config.yaml
num_key_value_heads: 6
intermediate_size: 3072
attn_scale: 0.0884
init_std_up: 0.018
init_mimetic: 0.7
lr_mult_down: 2.0
warmup_steps: 200
Each number is 200 + 40 x the weight over its row's rms, rounded and kept within 0 to 999. Layers, rows and columns count from 0. The size before them is the row's rms in percent of the matrix's.

# layer 5 MLP up, 3072x768, rms 0.0255, rows 483-508, columns 640-767
097,245,250,166,150,229,196,271,140,134,116,290,207,254,228,198,182,167,258,224,203,246,213,178,215,154,236,207,176,201,241,197,182,157,141,159,226,159,269,192,170,149,241,241,221,182,155,178,248,230,237,240,208,181,211,205,182,242,188,205,257,179,123,193,193,221,179,219,227,186,190,219,138,215,165,210,148,245,183,196,248,202,181,205,247,245,224,224,262,188,145,245,180,197,227,201,190,166,173,255,220,237,204,222,174,314,212,168,145,183,177,125,250,273,247,160,224,161,156,202,227,248,238,217,200,220,206,114,230
097,243,138,234,234,214,144,152,174,209,196,207,152,252,214,241,274,218,191,208,223,228,198,223,301,252,156,254,156,189,281,194,214,179,143,219,220,180,162,226,276,160,203,257,204,192,219,213,187,197,259,213,250,245,291,171,205,233,197,189,181,230,141,120,193,185,96,190,190,186,195,176,127,229,192,222,200,218,215,230,200,217,191,238,235,235,282,198,193,261,195,271,155,126,243,145,174,200,177,144,251,221,156,264,174,156,164,286,181,176,178,191,190,203,171,207,253,212,204,166,213,245,179,216,163,238,198,193,213
095,178,218,280,169,195,237,258,145,171,159,198,245,139,152,208,213,260,232,230,251,215,267,270,162,185,217,204,202,193,207,172,180,174,244,209,188,177,194,228,181,200,164,127,228,177,207,194,144,180,222,152,123,221,182,147,233,137,186,220,207,192,182,153,257,172,85,188,246,209,179,209,144,181,223,208,194,181,225,237,147,124,182,204,170,224,254,132,230,214,245,196,173,206,200,240,153,254,183,188,238,256,101,233,149,234,284,225,145,150,264,194,109,207,232,227,254,86,188,190,211,161,211,151,224,249,148,168,248
094,140,201,277,232,181,210,206,268,186,211,176,293,156,248,241,174,238,204,199,205,137,210,262,187,178,178,187,227,212,198,141,196,176,224,184,209,199,199,229,207,200,152,176,213,194,236,147,211,176,211,250,154,282,172,181,212,162,180,200,132,263,156,212,222,276,183,234,134,242,186,222,207,188,201,167,190,224,255,189,172,188,201,220,174,167,240,220,144,213,262,136,215,126,197,180,154,198,211,186,145,273,241,212,255,209,229,159,215,141,127,212,276,215,214,225,186,190,246,250,202,184,190,204,210,185,150,137,156
092,234,234,173,214,291,240,233,206,179,206,225,235,188,186,173,218,193,205,194,266,186,229,142,165,197,209,219,277,177,228,180,152,204,201,258,210,206,182,190,187,169,190,257,186,234,207,256,171,155,143,167,227,157,187,254,158,240,127,260,131,254,192,230,253,206,179,204,187,224,201,188,180,111,257,192,199,188,125,223,183,217,153,243,248,175,206,194,254,262,209,192,246,210,212,192,240,182,213,271,187,199,221,196,187,171,263,220,230,220,237,145,179,190,194,189,263,143,194,263,189,111,261,150,168,126,266,226,135
103,198,177,271,232,186,172,158,169,197,211,230,172,217,198,152,112,127,223,162,224,163,154,130,210,177,171,245,256,259,182,176,152,120,135,208,111,165,189,207,165,182,219,225,210,177,230,262,182,208,222,185,168,156,242,168,92,223,183,216,244,221,169,210,240,199,255,194,175,223,186,160,235,273,163,167,158,222,195,231,174,267,157,189,193,201,225,209,195,242,285,152,193,244,184,254,197,211,221,208,191,181,187,151,254,232,228,147,240,205,259,314,194,180,284,229,266,181,155,187,118,229,180,237,196,206,157,206,207
104,285,157,185,168,265,238,206,238,248,271,236,171,284,212,202,159,170,245,230,221,185,220,240,245,171,195,240,166,172,169,170,187,202,194,161,162,200,215,221,265,179,169,249,196,173,214,264,225,244,193,127,136,214,227,191,181,154,247,211,232,199,165,199,227,213,218,160,228,284,221,196,131,236,268,207,222,151,173,166,224,143,138,209,233,207,217,154,221,192,164,134,256,193,201,225,225,235,220,222,252,280,197,223,201,147,245,153,194,223,242,91,176,228,221,236,205,187,135,213,148,211,160,227,193,146,164,197,163
101,203,165,301,193,99,185,207,206,243,154,173,122,208,176,169,166,227,210,227,236,199,206,238,215,151,220,167,159,199,204,209,222,187,194,231,243,216,192,131,187,198,206,222,242,147,238,167,197,192,256,266,232,176,181,244,213,244,206,149,148,166,218,224,157,191,217,138,218,178,236,216,148,173,175,246,157,256,175,191,201,206,238,162,185,216,241,147,139,213,226,226,164,159,200,195,216,199,240,239,131,123,209,165,183,209,175,242,135,169,257,266,153,157,165,182,234,207,165,192,190,177,209,128,241,168,228,231,210
087,231,197,226,170,140,177,213,278,159,186,240,145,179,189,184,262,224,212,241,167,165,173,182,248,149,152,156,244,256,160,176,219,183,178,227,245,204,253,212,195,250,220,170,166,204,260,185,243,189,171,226,247,224,267,177,251,240,160,241,109,202,237,143,268,150,212,321,238,214,210,211,211,238,239,175,201,193,200,179,198,268,163,218,252,194,230,204,210,181,209,236,150,217,188,147,220,186,185,122,204,184,199,168,198,160,217,195,253,236,57,161,242,218,226,224,210,216,232,180,256,243,281,143,206,262,176,150,141
092,249,183,244,184,128,135,148,150,208,132,178,171,231,247,146,184,250,191,197,170,217,222,242,164,234,205,213,174,186,203,173,246,190,185,209,184,123,117,165,272,199,153,173,232,239,155,207,229,240,245,150,183,176,174,70,150,229,134,235,184,152,143,188,150,228,169,141,226,149,188,209,136,173,224,207,164,154,223,168,165,233,241,211,209,177,210,146,142,177,193,240,213,90,240,184,165,207,151,179,167,214,209,202,214,242,113,190,197,278,180,178,218,180,228,201,195,202,140,213,269,199,177,176,245,282,167,220,227
097,282,121,259,183,163,161,148,216,213,222,198,147,167,252,160,179,168,183,196,232,138,154,188,167,209,204,197,217,248,257,244,254,190,134,210,231,191,282,163,228,219,231,207,164,257,141,218,200,293,181,180,164,244,214,147,218,180,209,167,174,222,215,168,171,154,142,174,157,228,231,197,130,146,201,221,240,199,178,189,129,205,251,183,269,244,155,221,175,231,286,159,177,254,136,284,216,189,153,187,116,266,260,157,183,205,193,201,143,170,191,244,169,168,298,145,192,217,174,143,132,144,262,200,194,228,130,216,245
105,209,167,181,203,228,254,97,237,221,169,196,185,233,135,160,200,279,241,170,245,278,219,216,237,128,188,143,288,151,197,172,224,239,174,202,205,215,185,139,191,147,252,207,189,147,116,225,237,137,182,239,208,194,165,263,169,222,241,241,237,184,220,133,271,175,178,189,166,209,208,154,232,215,244,203,253,174,222,270,245,156,226,164,227,234,158,190,161,221,255,183,138,193,179,184,192,235,166,239,247,221,172,177,195,138,190,176,202,195,164,160,242,176,224,242,209,171,225,167,270,214,238,173,195,247,180,247,183
099,241,273,202,240,212,187,167,215,187,177,236,150,192,213,79,157,126,170,187,241,258,272,226,138,133,169,249,156,243,219,206,177,205,172,199,142,226,141,285,190,201,228,230,205,233,190,167,223,216,123,200,221,209,189,190,238,187,155,214,258,202,216,258,189,217,147,181,205,233,173,215,230,163,160,261,187,206,152,140,149,159,263,277,222,192,236,158,234,213,192,234,205,195,208,208,216,250,236,280,183,172,332,177,244,176,227,207,175,224,203,252,228,183,103,193,228,267,289,224,264,206,212,149,183,216,222,210,179
106,251,129,251,224,237,208,251,210,208,178,127,151,236,221,204,153,175,92,203,148,211,222,183,318,124,169,115,260,220,194,158,170,198,235,215,217,185,179,186,217,193,136,214,259,185,186,239,136,236,156,186,204,163,227,157,200,207,210,224,152,184,191,232,168,218,259,245,221,102,212,251,198,177,213,179,226,244,179,235,130,157,189,195,222,86,164,232,233,215,186,274,274,196,273,223,183,197,279,232,265,181,253,238,154,150,229,160,214,272,131,189,202,240,242,236,130,118,240,240,209,224,213,240,221,186,133,153,237
094,166,189,74,212,243,226,203,248,150,221,199,139,237,215,188,265,169,202,188,250,144,177,232,243,274,174,175,212,195,204,199,222,150,290,235,158,207,213,231,119,197,193,193,180,185,230,217,106,235,164,190,224,201,152,207,158,174,194,184,250,234,233,201,210,214,145,186,247,147,181,202,142,241,187,178,115,224,184,181,219,212,193,230,237,202,198,206,183,219,254,134,206,219,165,162,215,157,226,165,248,297,199,230,166,197,218,202,161,164,187,247,250,193,198,192,273,224,222,213,194,184,215,182,168,250,187,143,188
100,243,205,193,171,202,218,206,153,172,146,163,191,165,191,150,165,187,174,181,217,214,252,246,161,211,155,155,184,185,216,192,201,178,176,173,201,223,169,208,226,247,273,146,132,170,197,250,159,158,183,268,154,135,224,174,190,238,150,166,246,204,245,164,195,161,271,206,233,204,254,135,233,142,168,181,229,203,116,115,190,165,216,111,205,250,169,134,178,254,250,190,215,247,201,158,129,207,150,318,204,179,233,206,184,178,228,240,234,187,218,228,156,201,198,191,210,165,215,162,250,173,205,140,177,261,187,233,190
099,239,212,153,201,180,182,171,262,145,210,158,218,170,181,175,276,179,213,202,164,202,207,260,176,152,160,185,210,194,211,153,198,194,129,198,180,231,169,235,229,178,180,172,172,231,230,192,243,265,280,186,227,227,158,290,233,210,192,145,169,163,181,242,160,189,222,223,235,217,220,124,91,257,203,237,180,179,175,154,248,176,178,276,186,166,149,209,197,219,223,259,210,189,159,198,251,270,222,220,143,236,201,152,166,124,144,262,167,179,155,186,182,252,225,181,211,208,151,202,187,227,159,209,251,214,227,141,235
104,224,231,212,213,222,245,128,204,222,200,182,168,246,182,175,187,171,162,177,257,275,246,96,175,220,132,156,175,223,261,240,217,197,256,211,187,191,190,233,199,140,219,182,235,209,193,233,132,229,234,210,227,175,206,273,173,190,164,255,289,228,249,185,194,155,158,181,159,175,216,233,190,165,176,208,180,177,147,153,227,158,224,188,236,265,203,67,106,247,207,209,218,216,212,219,193,183,217,206,194,224,183,217,169,260,187,106,207,229,116,208,222,172,149,197,157,222,207,177,169,272,227,255,226,145,197,224,165
108,165,219,238,197,267,210,220,217,147,257,168,166,209,141,136,180,190,240,177,163,156,248,298,122,125,253,191,193,184,234,158,239,213,235,256,160,232,138,207,234,176,182,192,198,145,206,198,167,168,210,262,198,180,188,154,228,255,239,149,191,184,207,231,179,246,220,268,187,231,221,158,194,216,153,185,190,173,127,138,200,185,200,207,270,232,174,200,215,147,163,155,234,193,237,210,225,214,265,155,193,268,208,260,218,205,150,292,195,192,229,207,201,199,215,213,160,143,195,259,141,231,230,220,227,232,241,202,179
099,243,90,173,170,183,220,207,251,247,229,242,230,206,184,191,134,160,184,150,158,195,150,151,192,137,213,231,150,155,219,200,172,236,177,163,255,123,189,141,217,240,173,210,162,226,188,223,200,202,218,191,165,158,176,133,229,249,125,204,225,184,219,184,245,208,202,233,240,193,217,182,179,277,221,220,200,174,225,161,152,169,213,191,177,179,246,142,212,265,241,211,167,226,189,156,159,179,237,154,202,175,216,166,233,127,163,143,171,200,178,128,189,276,176,152,158,164,198,101,195,238,205,237,147,106,174,217,267
095,186,163,116,211,159,206,209,214,220,267,212,141,286,207,284,193,235,211,176,139,215,222,161,194,221,229,290,191,186,187,262,187,238,252,201,207,249,156,165,179,206,151,201,158,179,229,182,238,227,224,205,147,251,151,146,214,244,185,179,217,233,245,122,225,181,195,208,172,183,205,203,173,230,287,157,167,156,241,211,222,174,158,190,197,254,140,271,274,190,101,152,230,207,159,178,195,201,189,205,145,188,232,156,218,143,205,169,265,215,232,150,239,224,225,143,238,143,180,189,217,177,157,249,191,217,149,220,164
100,196,190,225,194,201,238,179,195,159,238,166,119,215,172,181,183,283,208,203,191,141,140,228,215,124,166,252,184,167,227,157,233,197,177,229,187,205,252,203,250,204,206,199,164,159,223,215,191,213,222,138,78,192,206,247,157,131,178,228,222,153,227,197,163,198,229,181,249,176,221,142,170,243,228,125,145,211,109,231,187,152,234,268,297,183,211,199,204,205,184,216,188,208,217,234,243,268,237,160,161,203,194,180,241,213,227,162,191,134,189,265,132,179,131,249,236,226,257,257,179,215,191,211,214,229,147,176,216
098,132,172,186,225,296,263,260,279,211,197,171,162,214,123,179,220,190,182,290,166,256,227,120,166,248,206,195,207,140,212,252,203,244,204,163,204,199,197,133,143,230,181,156,166,177,171,231,209,218,147,163,181,250,210,212,258,137,174,323,195,165,198,152,184,194,151,253,195,190,228,214,164,222,285,147,366,203,160,177,179,200,126,175,171,174,164,190,156,197,250,300,191,152,210,184,162,218,147,257,208,185,163,228,212,173,219,177,247,229,232,132,190,215,236,206,214,287,153,189,219,181,180,211,197,206,170,227,218
099,210,251,319,274,253,156,162,195,251,115,274,150,196,218,271,187,180,199,233,202,128,232,176,138,214,144,198,253,243,147,146,230,147,184,197,226,239,153,262,184,212,142,241,156,155,239,275,290,177,214,206,215,180,292,192,195,251,134,228,145,182,219,151,214,161,149,218,191,229,229,211,192,160,187,202,269,232,151,193,172,177,232,170,203,186,226,220,196,168,152,245,185,252,199,245,234,216,207,167,194,216,164,208,169,229,176,128,155,189,210,206,202,166,212,181,221,169,221,230,202,222,136,191,199,184,146,263,182
108,195,153,175,224,224,148,165,153,250,146,167,230,216,236,111,165,283,141,211,245,248,269,286,180,173,237,238,245,224,172,160,208,170,210,240,185,178,226,180,198,233,178,246,169,169,200,212,261,222,196,244,165,266,184,140,201,193,212,165,191,215,256,224,151,236,211,165,205,219,172,207,244,200,186,209,203,187,233,194,160,164,250,175,184,208,150,164,225,239,159,217,201,259,199,193,217,171,183,136,186,183,187,190,193,274,229,168,226,167,202,136,202,255,167,272,212,174,164,133,130,231,170,237,192,230,219,169,215
098,246,160,233,258,165,174,196,171,158,250,254,193,104,256,85,95,169,238,152,215,239,200,203,165,191,213,228,176,208,188,188,172,189,274,264,208,136,129,235,121,231,154,195,202,204,243,260,229,110,161,209,197,148,144,243,205,174,184,204,184,158,241,206,276,174,198,161,253,196,227,251,237,224,244,212,213,204,127,209,272,230,160,215,220,161,181,160,181,134,208,145,190,169,226,170,165,313,174,227,221,165,200,217,260,270,158,220,247,168,257,151,235,202,245,164,224,218,133,226,199,168,187,186,177,258,190,173,243